config.yaml
num_attention_heads: 5
head_dim: 32
vocab_size: 16384
qk_norm: false
bias: "all"
init_std_down: 0.0099
optimizer: "muon"
lr_mult_up: 1.45
beta1: 0.95
decay_shape: "linear"
batch_tokens: 32768
max_seq_len: 512
doc_mask: false
Each number is 500 + 50 x the weight over its row's rms, rounded and kept within 0 to 999. Layers, rows and columns count from 0. Numbers have three digits each. The size before them is the row's rms in percent of the matrix's.

# layer 5 MLP down (transposed), 640x160, rms 0.15, rows 271-357, columns 80-159
107:517498526547484471527477502486418511524540388572580518528475486578392435391500412523625521485530471470427536424486572548483472513516492532653502439438594485461487514539531478499443569459546536428469498560535518506565572481481493593439487543
100:493531511521447595419502425438506503457463603498533442519455482526455438600432563482578510468561545418537486504503495599588434482413450460420481490497489461517449506516523495455502546466486416480502510518452516395529472518495543460496541483
104:447511487522569464505560502529381523562474369565439494498438479464514559488449492445449563474531555465486506489542562505456495458487447481487434481520684526497464429459413551614522452492516529589419512540557493578557453507572420475466546508
097:505468449555419536462465413531480549474506460381457457483500526487458594477518570519507532507464435513415404482572515540478535459457516477537454587531578541474410544416552434512551480401450542531374517589537585539517491540471484476520481464
109:498426556524440599543420479458445457493448511437591522376542486534401425535474395467488538509493518440485574539386525476452471497499473497566600508478468436533468543528506491487438524499527454465501546497511546490467496511493523431474505520
107:535532600480453498544440488546499497565451498466476515572437516490553535462489517442557462361473474473525464440553517530495486481556507526449479467531409477528549468502505447500530531530401463571551406513605449506462548480487429531462489470
119:456500518426534505614521566477508531519576540493421461491519590513434585506481428416471462385417467504574456569457527515441527439508567541505593442561398570470494527549621424486572510478461463503515477524547514503520507522523379523506449484
093:422403480487524497500432494507500478498389549450413469485533490461488454454527516459496572489548496438463509431536492457456531454397531524468547452476571476512441620500425533524440454528513508544526556491585458481480482578450506579466562556
102:596489640510511553496456486491579483455452490461460459490440574489597480499416477470544555492486448508537613442521455576441539473560439553479451532437458491434424487528453547463567517488373392584607528541537578483470517556512434456521548502
087:478431607514522545548607597527559519557541521503455562460523585587426437446487471558451552468434480548498553504515547488484576562492539531413523364534491504476529460489513513506501478412486564476501464490526515571398563487507439446543556414
100:567540562512447463444446508520526443478462480524541476407513516391441570499608521431455525470679485439506523457549524508468492494512485609504471616389615468458484598464555447545474454536542423459494420517494482560443465491490489439574497578
099:583498488485528527505518479550401502502450479596431453433479439578539501481540528409538469488518402522511468503601537477515592457531461477508497514480472532444523621549517571589542521574528566485509497457392538470523447446551536425496518471
092:483546535533509487534466528491469459535573431456594454513509609550433532514448458352495468542467484471481502521523547400513413567499424528591495552433463545612520388499484435532598510473451498499514493489519510504442559522517463511552467543
096:589516483447521528529574472518458537539480528506489564502458497448431488559570483435481637540480572503614542520393454555478637436538480503559460489446543401505493580495545493443590548489569409415512512471523560552453475530508459520443459448
098:504548512532567498507588477432490544480438492587489444500524472457591518533486489612555490470553456468432558504520523506402561465511536420423461430443539458395549449558460507464456479518502387496496558526524470545470444475431491437488527515
083:513483494588504529579414436529526538571512556389404416422574572488529556533593507534510455439456488488496444471495516497521559529526528459535398458502488601469533498536492448507526536473611500484449551540463475458471509538452510509544521458
097:479387523505484525508465478546495440455587357446542527538373540466594496602516488497430485502538507507536544480530538468479519478420417447510559538477483446503518495444576486615511527473511534466474476530522633466486552499420445530468500502
109:465582536475473537469469522532518515565517512553412498543527467530483558466528580440430448590483465530446450496421413462535465444605550409460483462509401497506552511540579517493466560489448538446446532480541467479499542514535491590538516427
112:492449465544475432453477545482552547579554492538465486564425486478514496642419386472507576455529444473551511453528386387597508425522624559497500467468556476581508393513518521442470417467449449482483487588542481582482552477587503589511486490
105:576488446536473499463509581508434456522474392493525468482476568485471488494385536472557513550528524430492521507548534476450519468502447492528543445564507583505480462603540434440412531507545496528453526500545533622602399501570474525502502506
106:513494508520503557416387553581447514384448586576579570473561488528375497459553435486600445482527508501492486424585553521418420563476451490543474463582503541485496527475506479580476515446478505483534560454482495431518527449472471489570451528
124:521490485472437483538502466498457537473537466449481552476483519528452504451516554458510461479544521476447442429470628450494434453532568461537500535550496590619565460518478501576469671495444529558637495521409505525514482494384502524459504483
099:480528470473514541500536481554511534435528480507360521492459525463439504519513500561449462520522461586506506439533475488672538447525564452497520490510496428509521510559502511471407499507519539544479493476433480567508499417522548541497609483
106:561519441441525465461507476573545525498431580517499427484509535573593593462541615397473444488447590414437364400538584496561534527459533605427464426537430465505518554534544521434552450497489528539468533567562440462559563527556537515476537398
115:429513551534446499470520424454524476493522506525517474438554462444580524494379500517554509544545556510468380515507487478463374511385537417439523496458503484577603483417426511449441413549546550543525479584517539531514494390525466526454559541
106:492482527474628532504490436515497505475486433536556550631492555492484470468450465591557478413645385443453478435429515556532527521473483521475435522510555465465440484532574550503481576428491546416545445517561516587524426493424462476555469618
097:520453505529565438568490451557493531435442473457433555386545470563521493509487609591369556487560518520577512497551444559507523503485521426571517566536521437495477540507530458507540497521538563529488546396432480555465380517419461515524488514
110:527524537414542558582444420467472494508501419459338425480468511437486479456511537524498533460461493467558502579395514460571532434413550496503498497455545513394507562576514540628555474536517454591614490538522518485541524473467563432461568501
097:492491532527490567505605445553478473541572514498492548478498506535550471510480470444468480458586447575424501404477558582522607501432580500443548553420518574512465576446506474491460399408402389529554462583518606549458519541547474454438547544
108:496485433534481495493386540451500536554544503544463518491452485535543566650575488453542535432542438450487479557554461513415577496517486493506468428462461554498501492438503509524513478538471491528496468550544540486478528600562478518529463428
098:555412509557505421491481485444534487509552426428495530529478490431478608573403532414407459508565479472540413491540452455530436420474452526523434534496468669530461453507567534505504403460383473525501531505426514490427453440496553403500562491
108:518379509524558497444503555571514531508495494435458429507532445521481540436459472504485585456422559455468531342562544489450522458506483482468386557496462616521500561476451464477545523513493414508608515542511492494538541484534510552561572506
099:554566479408487597431527557502470447497362471459543461581469537469520524519452520495537460526514577559473519379427495538503430469527464511474495378552455578465533488492429515467520469553455523610459611546490479583506481543492557424501562491
092:535427471476565421539517598503543589492516552497483483459502416438554502489461531452502538535486389529428510616491540470493481481505450474444475395527453466455596431536451631501552480597477463561440524475560391466458394566452489477513523533
103:491578448474444561492504425444568546487457461519658508489518457468479497587475403637594506553541512512500523531510466437476467504420491503517550530513448540538521511507502485512458548511552396480519462543447559547442553487492473494534555428
104:512508496608496507542555463576491518499489548457462554543520410442452531517473459543461475477430583573459474559536465534550406516421510531443546448617433568430446540460474493453525449475527579464467503461468574500474521454485592461456459534
100:510523488516486542534479465584488534397583388494644582493466484486481493517480463581533517547482463486394575566526475592478494478438398487522419456509571451447446461435458469470405518492540545454524562459546538474587447421450500566483577456
111:510485464533545559537483523420473590501491486450521524515533536506529523535517428529455432477411535448490502526557426470529379464481536492465530564550588503524420565426517442591498454505524410560498472469536492452525554524540544496564419460
108:513491549620597553486466486531565440506482460528514393625559510430510472438485485470465489427461525410486495478462403540515513551527491546415506444433530554466453474532429563457529459521496529538436568549563498545544556482452558487511542411
104:457502468429497497475468526518416502426472500475417508502444579493406520582491494491506542522425560548568525450558371455572466512527521656449443481429394493491492505432507469557420530484504488579512525477446464425555458598572491527537503526
094:497634440507559512518535571548497521572466527540522440445541414500501546437472403508437466467576449540471480505494512436448460500466446552601493551496484462488518492591552533501397437465503435517434507543505420546494550572501533519586436537
106:569494499568445596464448503517467510455506392528456547444502599517495507539363474571515553567523426504464537457495529594500411462518522527481467592470458530449475564479494463492370443530667563521469574413466511428484471521542458421436535529
100:487467531495414508504533489519536561542658545579389444516553547514552449426521442437483593416465474441502583469467515477487541463542491446529477465436621565465420545533525514495460434529494515499478457534440626520487482485441569559436493476
089:524532485573569539432508528555450560476521506482495468534582506497581491388505587429537440595370493471543568465500594387532474518462503411502573489555484500518515517544576535551489484525493512504476584452528468345560441479489502566457543449
115:507453435518474508445467507469539560490594558449525536437533529524555500354446460473552471457487521557494515589548546461473513475565436420481484403461624581536512562560532578413494557462456466503505531511435597485534442435461535510550443529
105:446546513436601532513430515559455496501408412565429582491533454492473516510469502410443522503469401546555400545514512483531519489500476562406552569550481554475509496538482451493486548453476459612534458458550471534493490455458456404452541477
102:582440581488467457515509468434479467500516472515492507598482405510418500517400456578510455512507526520484607471462427463520549529478491464514533472489654545477477448468552482633460484531625453532465499476439518539453543573505562492497536473
102:523444503495506528511391518484423477448441518423429452631479540584480484398465470438520517609466494519491502571515611444508679465542496477537532511478556439521536508435365533494520543540463534484505451435482560475470442518428560519435523475
100:565510528511534460542566426546490447540517501528494508523530460460413523475514546473646496518507523407503516442493485435392431577588434527414461470480472544459469553569552481533524596521446526612515516510511431550487426532579438497515471420
089:561506555482457515461557494509480542461523377524481590499471522596559461492503533535495465537506530432470516460544442430537475427461462464441473435527493464513533587426417590476490451563488523531420510482553463499484515495461519454477579498
109:511536500464572497472531539478445535350453416467619535545579487473482510534525534613476430414552486469555539620498442495503425550496433502520480535556502437457539380433568526454495500550434421492515460443585521519565540463517488557493461545
099:443461497439463526561416501417485467486512520440521451458513542517567533484487511545426521575487599473483536488475484525509476505503587596466511491543523568505461408531565475497557444510563494507535428534612436480524424405467501499519478568
091:433485502456517498483511488559492478478510511529464516534565411522498451544505441454588478502538451540526551562524453533509491456579471435566477363560559499522617586455482505488522560509543518437496449482487496538568560546601400507451611537
097:531504529454415464451452481454469511499482497473475529499550534463420478510557449494501516473491468471451470581573619469505431514449437537535475553526535457536551395487508513450523479497469533467488467594470558556471536505444669424501508548
107:450582467505512477498470470530518536563551487657512538419510443554540496438581535483436556508505568502504505519500477483394496498531465469434461518497547433535538478432590442452481410445486520415476518453419566427557569498514465546465478496
086:559515448461519422413499449568519530453475575481476489389443616511569566432560480485579507551518436474538534445471399501470571525534582489491539410421594504476514540577540539575576457548445460486447489522541445432438564590470488454519457495
105:527515538454481533594445514482457498485469408468336528361520479485504589531487515518579564546515376507460537510457545415529531425537474416551482527480507548479528525479409488506476506450425553594518458407554570577472528497544510473482447474
119:584501437576512506508587571487549466589535562570442473601505483446556490479440490462524523449491520527514483449457458429559434595534461492417533482494510466480515577532459473460444492487522491507446521550533445535526516575433556434501529386
105:521551428474451453593492531491472587490522413622508529528526468415576529511525504539580520584481500525506526485455520495507457505414440451514580571591441484540537533409480540489417419454523484506529502427484513457500551531424555507594547521
111:515421487500454455494587576520633399512509430622554562475491477414391505549532598550549473541466436439514470462471510574451529498518532486525511410559513514488564495488590484473475453465463539476506405461510474478374441504414538555498575440
109:500426476442552506585434597435526458488527529463456455407566474450496602478475479491453555557445463599523476436385473527506413464618498526474519375487490497430477525554575514442492425475372513538505473475530481518575570559512495458514482532
113:556497536472509421485457415515424506453475558504470499533541385523528472566539512447521491514560519561471526388536537470497595532470468431528525518489390411504430518472445517453501476537499453559465509433534478528527466530503562582438663530
096:571506437504479369442605516524443467491572494497526490536535539485477506428364536525543512514425440491485524480474495522430430547446539549458426509460468531470487497531522454544549442586482542502439571502500512556552479553528464465445584548
107:540494489497543538515540504546456534508396467477469559451539527372429503556545449474621489554431546499582473455510539489487559456580478568385553492424486441429548539542500448548434500563427524491455552508515518588456478506485481482501535467
089:470489488474432460497410482526547588523501505523516555520456565510441454548518465564539554552534550470548487379462529595478479500491460517504535458465480460504495482506552469467503441580458501529398423481462546556519543465449465415503540557
105:409502510546499594463529540481617518542469509514544558506465433596468545435449461478390570496586505516513528541480458483480577497463537455516435527531591491499520506455532569531533482487482494542477463505446498392502488510429524453527561471
084:507469442462476558488464520521536447505453492431595550441642449524515430388447532489417465456492609640586473493520449510512553452467457492534496547496486520515586503477472521559517451502414496448603582466451556408507475491524542499526463531
104:502479482557486555472500507517507445395560444455609520551398534612554491454464401516418542477461431513490514501582510476551555462478459448501531499577679473458541466494431508437557448421496540427445467490427558449595519472430482463474516521
101:504398541512468492617411489545519489453508573438553474456470430477555573434476480449497523593460545398521354461562518540500497398531514397510557447534631522497567500443485524459480493511517440505495526472407547465602509480473461545487500423
091:522546486574489530573556479519459515538499595472606475454456426541461502535529475431496457584582447563544446415524531504399638443540435591510423434481519528425502476495514533540452534515460488519571526384493511527480444636504463515552516496
097:611528609433522480491533459542553565584515477520514442474417546514505459419468555539485404486546493537458541483480484437463499499439500510554486490383532526548442512556498509473568505450431397499509484492524465526456479493513443505452558537
069:526533521548479572520564400447481574551469533536473493427414567528454466482486431435471417504433534578609527476499530533498560516489424511626520474458377429539499442442472523469520428519540502545583475468525504455478482525566525508548455547
113:543612471571495553420427519590480510427451477418485565473509528535478479467505531590448526553475522488551471463521438414570435455438563452479524478408608488471459510457494444526480565554493533456468570508482456509519562506440540433474498554
099:491544572545487455526485475514519486573476462524519558517472418459462435553534473531495472516474506504507502578436556435493533494435480459577502526434334521470394504502527499448461523397596448455476433502593567542558474460549514559451473525
107:569520555516565579503526428468549474499438501491504470423480501570548537521466526582496473423520483564608554503426483514490465477545454552422570501547365504513488508440551531565591461540543535459473495495563494504485558476525568542476449414
095:474540471421503426473419491566505499462447486425606535458519482548507478469554476569488510634465516587498531454547457420514462477469439571514442528489563376545566520515500555539508485465440476490502501605445604370515465428490468522446522585
090:452471518451535469494498545537452587519499555539387486452483410585550499469508526551534487534442477479472501466472555492486498486510533473564525589518521452410487567522520567555395410566524404520431476469520502338484515463504558423548527513
112:485482491498445440440502506443536537503468524492516490453551456444445532506504482497597520552565529570446545526495492514427509503476461427486480501555496473530503600491606596469546475494518455552560427414519491598584534441388551601460507533
098:490532516494518515495606602473448557451557465433447495532472487517472454545533466479438425636447561623469478421463457449537564492562530509510537575468448562443410478463475500514493426529488469517577472493470550521570480505371468506486534533
108:451478458508577556580448594538485489529517598462541538459610507501468517481485494497473605438456510521546449422474533467623381499544535464511504469558502392560499421465533548551528430465478490530446456558528472517490552496433596461589512549
092:591405473519416629548374555437555444501454491503454413478468577509573510616462525448528545587552465523575430484454497515470502489426442550503515565501444490500551524493512529448590546379543591578504526536483436461448429552515527503500499505
102:509431481502453453478501555515481455444530413516474528485439434456466558534559572430531461463509493530586617516546408450364530475574423462459574479515566539428462544576453528510521478539454418510522498469590513527516421496491470439525553542
089:493461533580498557433414520466506493494506404491474489538527519517545528456552488580516574471480469511428503572412536364462541548531535453558475492503545471522473521521477457523452519446543506544496469468529534526462397558481534514427464453
094:406521512527530516497553539466476510544515491474543440529513546537502491483487527542545514499498494503482528576493503540487584494478364446535509531513505465482490501443464526561426461548466504526583510597421491534489509499471511432519492493
089:562469450555528525528540443490479564469419461529452499498448500515485544574556567434570407490502437435479538433388533540444515446529380495444556500458410575624558477450488479530458459466527535600509521437517523484524469477567560518534579570
115:567499463563513536476548523510559493421554659531603507569487498515531484509577514491542406408532524452473590433465490516458452562439426529490546496519506499468487451460472553473448529583501453498485540452558556543445422404556467534460520494
091:605520445528544444469477458485476526558435504389458550598550553488531451497521470486483413463444509466513555494492489488533556463458482491453520439482511426463471489524429491618560474578469532493507499478649445490460468483530476463533530632
# layer 5 MLP up, 640x160, rms 0.211, rows 272-357, columns 80-159
100:476437575511581470466533508471469525556551477452467545536554471548497468557436571520498570538531477610497470430421527395533446546563430530463519435569393542473554474517612449501430554458516549500446499497468451555421467584473526558544497510
100:525524450491476457529505554471588495478417493553510517515466566428509536508433490550496445492587501456581540558485660449463487484440568500536498546483469469492510613418573495454482611476501430458498547490502507535481433525352649542400518554
100:478555471551493522413505491426584483563450490549509420487494438439397530531563467509468459508566511510515580537581487525512442530493586492479437497556403446527416511503591487545423508492418449529456561494557475450483574479556461452528484519
111:535495466549480471507488554485447590470467410478437449492485511520562520485462574528396456587567386561583475440521493459448432461502519462468502488493473534572495503547425446458602579529543392530608500434488481502443471487421506505605478517
105:424588461516501480516442531489515415453555555511381467529524471555497433514505482579497423541514517498568528464660503463453502426514548519502545554457478455400523525534528536472627482631527396604454484508470480526508493499463509495473526392
101:437537578526586462541531576456530425488462583460396492484562483398468494517542492397480453492508464534571492537380506509479467573478550447477496497589568509572501466515528506513408511458450460589476474532461399496489524431514525612501496465
108:440471532486438548547441503477565534459561540487533504432525509591397512435513490435466625474546467497606482478487537469445425520511514574465475544528498525507461497510537458446497564513521489432500535492464507441403436598520469514439506519
105:559483462455501544553519476454615542599451459529577488535536531450439470542437393537576524553553542612476531555422495450493415489620531541550478576493429565495548490467437546444494409454470438498450568472570464480532474462439479458517426538
094:461553465466472424513474395539433505505527534469599570436518487424534500633561496540409438565565490497535466567557403550477551389500480481522533459592506542511566531501491508458474493608521507517406478518470554510486502485422521454527410469
103:496535543460461521587465422473511449469490549540405466469511432559520491653540525520480459617437501503500535536522516518383493561474551544517475508516482470436536456534532467505507447578535474545519418553547517471515455528478532485530442456
090:525418530526514584570560490464502420554602435503533458601547544551515531506528556522489532501597536564494522491506534418417465551546511518478585503522412521353442511523497507540514441465472473444502518455544502518520502502493488461469477481
093:424611495633523519521560466610538540445480544582463527503451529621402478473476474482463492586479474437439447528511513536439518533384558592565459467476508434501510579543518531498422537526544547513506539503439532469502528517489571541508486472
099:419521534534559479520413411435486508538510431474575501478520397609500524505439488488438435524559413470504487525540406457449427490463484452501519492529532600398523446576554558486573507519555587567560447533554476506319527424512524475587502494
093:506456543492479496540433466527485488507553434451459470478545503572521437523369528574559510532510432526581508445596515466497477535525480567459424506628414472451590553495511507606473485596497438470410414553482425496486554490536512591438446557
087:496462464464578483445568455443523551481450540610431489571408426495469384530422564462442465406547482543519531537524481459536563544405566484470475488523510510514412455479539553525552444544428470590512462474547466538569425490497509495457514552
096:435437575533550534497490508565457499565526506552426561473520492413566483457571592442473497424604485537503529461482472501478586491430555523464443512477455495494522566418539441504426467523500491543433470481570466567423541532400546554598500506
103:417522501478537503526472526574452528533506538477532472506465564571435489464484599506541548560433422483492428467455571428465427426510465442561567477634407536436536473445486488549542545516544400580475544506497532511539504414436529606412465475
117:383472502391583541477463498524544517440490484524562516555510452521422459536552461535469417480438525436543533516488391445451506503522509561470510527473478506448594537497390447654482460584473527517552508522453442535547541506518442532577474493
102:464580482565536510607593370552536533497454421444423508563572508430521585461412481504447435557506510390545529443445569503422505576518508486537421486536417495524520521471486484442380474501491475372570476466461558537533504493523480523516500473
100:558555517504499502416526441419513527563557509518499388459488485454547546426466485500553452555487479407548461576547509529481532398521582383496499465552458586483483585466546630645513527557498453443533410455498546408499489467532468509445502436
107:586487557512535464497437452554561541490485458576475456505542524493543536502542501463489431518535508489524528454470549418516570552574542448444572487464504388427458585581539505518523562449544447446422494460483522385409411440545503555566506601
093:491447476514462576468541521526493557480463564566443520540489483531494611540528448543548611465539488389515488475484418552439435457523485569452624459509448471428574483546516497446419499412551403385450480517500593499448497613442477511539512493
088:417476437616520481453518518433554554509489524464517560576572437448422472417560445538514544549502503506482425517486540501445439459486421590480535446478596498397479425520528563513474538519470466393394508486501573470528585508519595523509558574
099:486471525591537528561517469481465624442540485544526394525568464583544494472516456465544507449467601512503446518586538412477465554370460517491566522581493494522541524458556551521395415543548500523522386426488464490508536538534522513595479510
102:504424564490499566465441468412504506391497555462546454439605406505561525549426442458542568484582585511432487460432468501539506528428555431477569536550408547545502479411517430505466513546459500577509605529478469554540492454530476575568533501
098:511491528500459454524427524464460465641507404566367443605504559495459390474479478499410401545525479461522469551465534475475470463541509518570597489532439468497461497487514493518542550510503452469493524424499555421467464428450439421507523473
106:461470502552510534463491488448545485534467478467546469493492455437421540500488464427590537455585542498490456498447503529493447520467462578438461569490532543444483493512536520520581558570484466555461542599470547536612468536496485518554409523
096:514516583465473564508483449440426562502568520520522555564537492557559482486429501505485444552495537553566620495529506517529475554454506540490505542547597514407460501408471463578467471479470455480540427612482504475485468529509609468429529534
101:490551534514523571526490507565590511509465454526564537506533440476478494537490567519470459467613557558519456488465436479502502494429453554547473457520432411485518429541486513645368419502461576479515526565569443421448473535397501514464452592
094:520471492428582538504480499451410508424416553510548485524578502455508419555592411546537490461488428481616487575479539487541434464514533543521440504575557607504516479471514506479401452468556451459500554515478547529451528529448534501510506577
110:460514543481453499564627542473497483465492459487500471500432492467524506592587556490471534548445607528443549482490405522491545501519470447562448530489426404513469441519459533523493444490493513481474535478465505487427555453555604500550510496
096:552561471438534463537506540508482547504504454533487570478566433544464505594520576425549501519527467483456513640537491538569490490518491611492557431461460414560552548496493517482571474601493538520518493449402503499483477502577488598522511439
095:445448514576476474485597420554597498586474474560493448393526554632516406516462517485539516431422496425418539505476431564548446471470517524414501546513470495527493497500563578547462522449481495539533425544484549453533526453462516520532527436
102:498439557504525473523458572481530466461548532570459512555488478481493406526523551467398489465560564455446494539489478467452466483527518450490497573426368491477646531553567539477492544580509497590442548486515486509377629482515553537597479446
099:491507473545485417516407424508418507535576468593469516468515466566558440530414495511458491570560560525532438527479419462415465539553439538503581435534481538574425525480587608562455393566531500545566445466522537521491545479520542462534588502
104:431548458502495478467468540517536495557519589544471445535471421476559478599575441440444485461492529483529418427516508449505482441570509465536472490455501570492526472450473579470531405564567517551497461475509510486544490548480491448467546509
128:469500575507566467539488551499502507492560503604506552498505467509512488466559438472541604423464512559576476528500494616536429552574466533482475489502521457506440556537511455417449372554473531501533505515489519451530538541620436507511497517
102:436594491636584523553509558472469541458507531513502430506531545451495530431447554584458494465466478464491551495457445608438505476442500537474562407514462491518438435576457517469417564515478562409487561566529481442521545425544519567589513465
097:504599470646459429567513524514546531454511474583473513490481440493513542491425467446447492548519580502516462561478464595433498478433553500462572461514470492547556523453459557499441438502506487517521567521658494568480468512482513413514418494
106:501432586524522432481345495451460573494498523463504534514524477594381428478552518522556502394488499499466510491519408581425486532507469403408573571493498555592519519430559469479551480469522480412456442528557557518493605456541459547485418466
109:499569375442591399513494497514471473517498465519468346550519472557541496484476516550547480407619526561527503437491537542503439470587483447501518540482443515451452462466558448542490456568631501472447441446474467518460558542450443451485506547
097:500463579608461503454521466520554467458574498482457525483505514535459468497500543469476462539494495496508513491485549466499480435461471529392484453534504471473412467451442623480479521503489540493498436554625572405494560629516518535426429467
098:480548556473477542508587504452451497596531501442527535453462493491460436484458525507482589435463514497468464464493532479454534509456491460458504524503510506455597543477550610532446434469429604496445462550461471522546515462466480434520501510
118:531464469398424460572498416459516535540536598640508488587545500546520524563466499454475548606493495528599422522498461467366565514490450482415481555594479488545538426498413488402511476557457471473492501529407551458475472557551468541463477488
096:596527555479530522585449467549488444473520543583528609465578460550482558455440545541481587455534575537494455527555542522474541473600414459482465516472439415499493424497467517535435513478588488455460431511551543450550430607505559474434465471
100:436471465617525545449501490590521507524553504441503540403506609503497560448404448480515499459495462553550530511474447478466430459464419496571430447574541424467521505561540521496491549498471473557542545521607467568564544475506474536465471491
114:419567530490553514578463547416565444611505487468448458519474471438481479525498504587391436516472440572465475465507503445433546472448567531437495607496544484492482558544586569431530495442407476424574492578533434505537560496527387501593418512
101:518495535481495512539452590491556476429486575462508434546526498406505483513455548481445530547553439556512461556527466547530455509455421457525508575536531499426491313489471529376435407574545447445523526542506491401533466511434589513462455460
089:511471491471531572593534464479550475500557518460437461557539482508516412458522380579464561456531538389523525555480530451519471601562472527477549506529472437479497484482663576397556504499593497435434552519464467473518492471560502452549540532
104:466547541489578517533478545496608469464547428461433399495538339518503543522440454489489449532504510515524506479561549503462513527459496506509508479590466472382539436461568454429495525642420468534561470602457421585495511564454466513518528485
106:483425533498468464517418423541530472530548527534564537428531447509468550517551433488540538531579426531489425488534563521465539497519485577543470458598436515501506543488461494463405467525502554442518470440504478457486486455515464498416515464
091:538446592499459495612520443456440491516522490466539554471454600504502488505472517526498621547430544534504507448494523550435499544476528537496574437458449527461460379526546460493428468551403499571478593565572447559473436451407560484531461461
104:460459508510450527603445482467491570562540421527508374453643555515468550467493453430458534495555482547584523530489505558446497460457512505463438531516365614465397511526577522481538539502475451576420527534407461464538563398556470555511508579
105:487527537516507597540467469463474460453487411455485398460484513581515496536511506474563594485532623467507444451444518528415563497562444492461510505540522483515527443565513609428488509446474533533483514593456561499510475515493583524509552588
088:535405529489526502521536556468422433552485515471462493495416603488626446483512541530444537485503459510517567533492551482461568473517490460510564494496500541499454428472436538538471456519430469422491498395561543529543500525503459502424502426
093:450497566469545539369481418528498564560478523519453522497529504437490526531493428541477521400506454506628538483496535476536458609533511450466492515466550563449495520571437542492481520460448502485549450411482573576407551523495488516579492502
104:477550519570443570468528478436462508519533532539460558573550507566550448572453514587436560548425514503518500465502438556455485548437584495508550485419541439532512521483466482493555527550493582425443449541427457573587538552581494511469571401
107:532573469540508547555463555504573487500571485527491516581551459446612499564569433503478504511561470558478487475529475450445469605391416530579470479520460452581578471503451563554415499407595656421468503596521461505423575497451534532499477540
105:492559495476472519508562479438587548522464462643539459535530478491573495541555507550500489528455394444471556486454473536532419472457537503468392407554432528436521506464584485531497564630530448548453529444580490534513506540424578494566575478
104:536486525484631572540463500468477403379532541422476427601600498337474518444473440465501545476536458558507472459468551524498436466495456532531490467513496541489501420587425463444465476564507493522521558447501466491402523483521534613625507501
119:547467475419515461399542515515435477462533533466536527566600510511458524515462465506573505472584486448443489392501477537427486452451506384477554472445431522532497504532525466517504519524475437492452461565559458590549488548512483530460431567
094:470420457559506492530483546531477457506539467499432494589580468424527452509554472468429450467610612508542510464428488540493518519464471441447478513520466526554434564440556467518476468452625635485438517491419454456524529558454501524414559498
098:425502600506504493516431555551566480473550420479436582482591487505516435542470419544474501495464498574516378494480484561521566546557458471536448563454522586448577429561389541488412457455468470500564552429529504505462525548535504446483468380
088:477517488458472481547522479568457443483496524506524478509518531492564532600408551524575514479460539500524532445421474586460516497456491569358461527582465492577535474423476534372510404615538486401352468553490424531400521494455514567426482475
106:463467460554522501636423546418445570452554491464497441483500414485525482486500475587520449540528549562447534528459560500467477449571515526453564469577532491505547553516511464544445530454609469582485514512478416510534528445441442555437483553
082:475516506495553500485463513404479526545520462542426527561528478409465489539447545457545516520516459435482553574465514483541434494470540471451496518490409599437450512536503486421544554409507476604536455428549606427520563475569509476494523476
114:516537502562617544529456522525504573555532491473515463553545437486437428556477498563426453534492430498499530509484552489494448551611566494391445500530439517428486470499407459513470511554453440532471470569551509584418537560508486519541397442
103:490475440532534538493486460450440536520569498577502493467491578514547521500545473561476449469329541530538634472458525549506557519477572437517547516562537418505454531573531513541511534461508390453432566518468454548537505491492457559587493428
096:485507514352412522469415522468506650494551424503407490523534550515492472500459528519467540521451553578554568597523555504577534514495513480468511533497485446502463572452473515447477440452572481493472473602414506523472468478474500504550567505
091:412496522472483567554575583504572524553560410550498524542442542496496465464459552445455432465517591532547490389508426462485535479558559455534477453500614562523513617551513533511449518479527480463568500451586482572502528602483456426548472484
105:549498455551533440506545495603542533440548438561455593431448463511573586516518491431384634570470498444441476507545559399503492487484545466508536528507491512485552501441414461512451536590444492512484413582554450443463538488470488443532477543
108:478591559565457598438504548555532478510502451504507488577518566513598535483466462544456407487533529544446437395578465467430556443534579476574432563535494475426486556430489410509474472457486454536537514515496513501464459493506425437487529403
094:529401514428482523480450518439514437433590471485512442532529565489489513382548421497443532566462516476493550497524479686476436492521489550491476472506472438412504521455541505483521459467476587487403496575414569527574549555471476513448549493
102:486495511453581489512451504444503552429565539440509489447586490453547479471470426513496487585541490538426442534494473458527460539428545505534442465460395499436523500420527487530421481482605539564480545437429517579482460506487432460503567488
084:429442458512536543536471501496517512522602523480424555483501614452595546491456470487518517392532461540522427492522616504459606473468391438440546522545448494488446450490485534464429443449461494545532525474441557574402490434508552521557575442
100:493377628552562535486457550473508521474530485626539479520433499563402538444512483595531542431506534552489509481479576448468479540436506580491583491478507537487474532429543531519536479429499466597413488463551439477586582525548521489508394493
109:468513534375566487483428474582503492594562427490484491592526483511618497479487543414453495439466512512527505582502475539504468507553468484476561520458479481496479521592474501489575476536455557459416494667496537474480445482539446488516537470
097:473432483546514455457538551525542557409471508511531509441437510571499520535568502519546465494463575573422442469550485551478523515498471535541424509488505524550502577502518548503423455515501528468513601522516621474581513476354507566512488433
105:502436503394524482386466415491375553530493476566528527499566493528520514538451475583515461506580552592547468514476471548485530428481425455434542552552428513482559477383484544469456523518500492430486401391437438418448606460512533521498498593
091:523482501517497507477487557423508402572397499549517469509575534520450491540541520418471459489544512592495433483550490547523478501461462507516564498564539456465474477523467476539407457462523523508487567522474511474512530546485600570533416441
108:469453485508541596518572614598443585453522451564466553516443553529513492400374401541445574424469578568469473473484546481486556404453524485441468537447513523496554483485534380432504472528516506547524466479565420596466595469547521455476523468
098:424512564541473505494541517528584547542480418591561542495418494455486456526418450402450499457518529518565483518538539482501519543559527547528542453513580469520478510558594484510422503465521511493515554473479491503496570449434553542548486503
089:440502463443520501518476477512537591486495489564417519509475519413526519516478472463461442512527498494510573403568533411479502576518525502446409589493461547496500426530495518508444537454542520547484505406494549506449553478409473480545546544
092:573540498546489564546505560591479491520522485494493470522522449445520439453488427459545551516469541516563446467550586478425459429508477406453513579519467504501567438542375462492550436507566494495410476551514411516552605523507611554497493566
112:421532576592522524467450451519467506496525541466412462523463461514496544593488516543489447513549419450501497608476478410511480448513508521514518548594480500425555516509536461454483497488526566461539425602457451542450556491508426499441451452
099:507513523548541517483527485508491468416484562517534594523408446473396475581584539517453492488526564365529480576515507538437443473467505478462432448522461462494497401457515479608482574560498504473471473503597575498448561468553485443555450563